From a checkpoint of a small transformer trained on Wikipedia: 2 heads of 32.
Each number is 500 + 40 x the weight over its row's rms, rounded and kept within 0 to 999. Layers, rows and columns count from 0. Numbers have three digits each. The size before them is the row's rms in percent of the matrix's.

# layer 10 attention query, 64x64, rms 0.27, rows 0-63, columns 0-63
101:531520492525442580550494506507488468476517510504472397513455502471540542442545427493516432513486484551496490514459472541499518592471554508545510472473596487505477517509468530449439455553458556
102:518546537453522493548495466485502561461502471488367447513476478532502480510518548465451439542524531501563533467507588450535491537556534451523494477420502468498509515523432530437535466545484493
102:540551400488501496478495567448503574514463493527479468508462516519497477410530557479533515528520485580521524592491513525467494485559468473442460490470544505498598475456456433521494524465498532
113:491493552530514473584451543465510535473501519578494505497569515500548476500489509511507489508472538461493531461394504469464530513519427493497511475501407478440511495450412599480569547484492483
099:511485515550447479543445537523478550495574580444489493469540495554499479421517541545539488578470438436547465483493456467533492508485417509456478507570504521422563468513481471476496538505471520
095:579521479449553466519505483504494486552501496458573496440541486544451515492493503424502484490502440472508541595561467449531555471442479459420515533500526472456548471520488592465516538454519493
111:506499486500616481511479482497499535434496517512505561537513483531547483469493438545466494462428547577548499464520484545534512479550477533413499495469484552493516475509472463605444462497520420
112:499495466546419538516501509487559483520473506536535479558503487534448512525485550482447507504491493383460526538475447496482495469601574518510548432490559496400516515479535463462531517546539484
116:463436495539532471511420472506491509511457583616509541463411523514464490517527502475486492481484479496505476536499502481508483522521523550534498538564577442584451530538489489529442426454471473
102:573510448549515518527526521493469467429460466452518478434505575445518583508530443493481532496444523556565456467522551404501548492509520531497459506498505469422530510488518540569528502481551488
107:557459468509466529538484570451410444489475516500488529546533498449516522499491504524486560504567472462523531486564513480511478574461569450414521477473492410600487499480482491510553484511539481
094:452538428454552472582420566572478524534509516517515480463514513518511521478483534521516539463464512414504454497456540517529495502553484467489497574483552467498526455406547525487425523482540462
104:521534503554537574444481373531492538500534460510481416490510491510464492527500514473518540483493416503454559491477525540492559531566510516456503521475479457488535508496582528537466413514440496
104:539530515593412534540465552508461550515539465514481510448451541509554478451449467519413468513495428418560485537443499469519529510488507539542481514570493476538493471457464468537531505478540491
109:510439466458488511460513411558486521465556532486428513505521486496535526488432475506469585569515461501567512476533505555497428424516502513513556494522504557517532415515482554533514449468553485
103:504473567480521474478448512509483513519494585534532493501476546486488482490567503465466547531494512523427534455406515484484451528426538518499517543536544496449564503380543426545551519520511488
106:535401428569498475539452461508489439478563430519511463509497496504500491489483559496559496496505423554494493483456468583501487479433535469498452610521547480479525530505522466490501553502547520
100:503524515469534480460462567550518508594489503537509514463493513476538492435484516483476410530494516506510473542549371541496451519547559527485464474542481525437512514450508553431547560492471530
111:492548504536446387507554405515526476585512479543472500504555482567506458468529499515525481441552609493521496500510497437480464467480544482480444561451503445499504524508457536511516469506498480
090:470499492554539512366476467501485554517526551478556481439534485470498539497502468549451440548524507497405505528466535494463460494572519457533484540541444436493512459548528466492486546519550528
110:515489467515429505558414450497470533543481552441586473429531545477532523547448532497534515488520474476587511478515456468491494521534490442480533478484555520564536568423502456470473477528532474
107:539472415479526495485489484499501567579524443528523488519506496482511448447502438570566548448481549535489502521547566442509529537449480556501507527458492530442547551489453486413515550467458477
099:406472511458506485511575493490459536470537566499497552538519561498530444449558521533471412545519533461484508464531515444510483542536480501428491513549484453539472477568484551453522421471473473
115:559428549501502496540441500545537408574498541483494494553481545522552548470494477482464556505519445496454489451484519503516594441583502480529477491479511517544453486540515482437492489415483466
101:526512490519512560517475496515456517463493475551527531456536407518445510510538452506475535476459482419553494520476548411461489561509478422516491525538517441485581525503467455463516566587494540
107:554489504571491492545491466510483555546522535479421512512538433508512468479514465358508426535498538481479500531459504454480495438524505512574477489545459496566554505500500450456457537549536512
097:490512455563491453493541513482511516510559474474465500442497490565526510470526465430418469524427502497472508434497527497533540515456549505486491499549568575513366517473520550459507494547544537
094:505502422574504504523461518492548551473461563432487470529521534498468495479536510494381570436453513511581519481534528496477484571465508475492494501546545450481523482491528411515536525468460457
114:541485490496503533487460546542518509556547457452528481533479492472505529509462486486469374501491466415566495481539582507475509559514552471486476545469471452440468531509447506559441546536533568
105:520572397385556525493493459488500494558546496537476555426549507516582483522498548504487556512501468478520544501456463456476485508474520553517465423500469510528523548548478510516489512477433470
116:554538533537546493522520433485476508502530475407479469503511471471499524478531490516488498524512425490498517485529398414478417500562524502545475552453489606520523506527456549539505464554500443
096:542546485498474535564526517558433545565489505503472517470501490566471496467511510534491505516479498545422490490501514539499472478536483438441569600500450461522432524507447415511522549515410474
099:423519473466519447493414522542538512547520471532475533460503475430525547515487481450548530435456424527557503512489536565465509449538514529557451500489468566456575483531507476461477574519477508
096:468532523502549516487513501534564547547536533503520483452433452519490466522472476444388436514437488471474536498560512502515480528552456521520506464578505496450585466450551490477541562497472558
095:502472523448531509551554453498519482493554431507469469530592465487487466448530551528508464508478504455492521509568486519524538536451505434475437522540396488495480503573484601436477477535508490
089:531555520537467500529517457528494482506481522492387497465480441448491510436508506521435541495491487477515484508517446510472505468647465594513519456522495496499526523579490404481525499486500509
102:484523427616507503548521486520484514528521463465443505466516506511483422473505505461444509559465528461532482476492497466489488498461539478512416508559552517515469560545407473480532510591568512
100:443538529496535434482554498496522531551555530523485469432456441535488483507513516539514515413496516521451518478544553530534470441439446478495475587554476554508419508476450514570467505500475557
093:513511398494551455541461534545504502540467521517482524553540529583531495516472537524538517558513488521490479536484522470513484449544376532452448480435462536448519487561419473507517490470464501
083:576570502483479607505482461528508484434497469517489417496485495541578527523523475426512531486513476529485527496460452543521501496446485534518421415474553489439539489464530531510492514529562553
078:528529449492486534496529513443457479526542506578520520453503555385504523450453434553535496451486413412568521558520518523522497500506491556496497463478561512564470530472525505475470496505544470
095:519532525490471525563436496467410582534492537566481469481540530548477480497491550513462541518507479466497484495467445478550461464478407472427479455515546461543508515534480534580491563533435497
083:483517514561566548442528466568508488442428504508412575519599426474557458448510504521495450556452548538485510458479525511480559541507473460466470455470504479536489497506502530499489472450510489
094:434502496450560495453488495532522483520438409562518559495508485484503527492521523528564498488608500497514408570508413522499498510527437443486512553463505576475470537504522473469477464515540495
087:547492487491556499520536494507415441481544564588510557423432512472571535477539528492488460481522491587500477495471527479484506470481459498502518451567476475528576426523456475480508467451456526
108:481492406485509517447482537548458491554482463533499496479575513495546442437485561563487496450469570418514446553557507470505489502516517505557495493430476564494496454521438483537569537496534506
072:474504445463438566456528452518485482567567481586479488507502447503476469523443514491594491480510576469560516490496575497496528450477438502505483491469546462497510552472480473521528459492473604
104:521496543450524556408565428512499580524499507476472544454512471485449509557466518472521496498515437550477533481476434520462425449556489509518495517546466587485557454495497539509507505444504431
108:502539557508514545489538580499502514408451481518475483538476533452470530437535461460506484532435541517456569506501459534505458560452453551506438455548483487411580527453522492507519540529494515
099:507460472523499529466556544448434479477465505490538498512510473498511497500522496494522433461578442499541428433473550512579509589493504458529567505471464489533399571475515533508504507525424522
103:495512496454550570498542533447471508390506405534533475510516544537447488560553500532514530420516519529496517465567475500470493483501523497564444579457510518475517527503485442536498472441438490
097:482445485457505531491493461437517559549484523475471510443468504557466546509521500471494525465447539549562497573525497531550579444496480546477478424535511400475480478456553508583475471493529546
091:448524511528406459486546497569496553481461464447466557478510462520478476493469553487539539461479542545507495514557448465570432486487504506491530545571532451500546490546453586508509423498469465
099:501546451595487506519548528535489458493491443477523502460519527468465472528547520542536549496511597511506513460552489510500522478385447525517534490563498428474516478479508470400463542464457461
090:510456498458507483518507457475517415539554493553492499567537509545524459454535425479479479538562538461461566448495530533522543497552422560527515514447507518507483490472469579486546510485398472
085:521538502491525492515481511544488532429504459448442464450507505452558442555463489469468471527513519525449498518495497534527496432432518495629480507490538495556511486543562562473421533513576534
102:472481539465475577500485515501514531449473545513498524532474478445488530548464487535439473434504550444454521486561531606449461559513525510549464504554526467552448480494567466434435517457492526
105:499492449467431476540505522520536530536452461557455498440514502555492452493543521455523484482507512424484507491470529510506575506577569462455494543541487394551449518513486572459506524551482434
094:538526455410483438533527461575538524535523465470487498533491487501485507485513557477502454512509477499498592494555428447511473489487530496498496536397480540560475549504489430567527473522432437
098:485501514578505457545579413452457555498547507462458415470481497525512508522536430529479435519435444551471483534542505513495528489526526565454470502514464471512482510574432535510524473536556489
096:470543509435507529495523495509512570449454521552415545472506532548536467538502475506486454600421533495542478557510548436527499487513526490474473498524451474495491493581459398460448501498503535
093:479511490508509499476472558488489515541449500489504515523489447465538547444521515524600521547457405559544479536564462427475498496574463488455493511522537496481473514475476481469552592402496465
097:478509484522533457476593528500508538441528395430443489489504483480540562454533452499544599566438517470532539473470528491509520508399429507525531520482484490554489507493481543527519505500512493
101:502542491491519406494490552505481497503503400517506475470519496472487492493521607620537431512452530480515515574517404509492503533516547461505497502534461472544486552481492541442468460512527475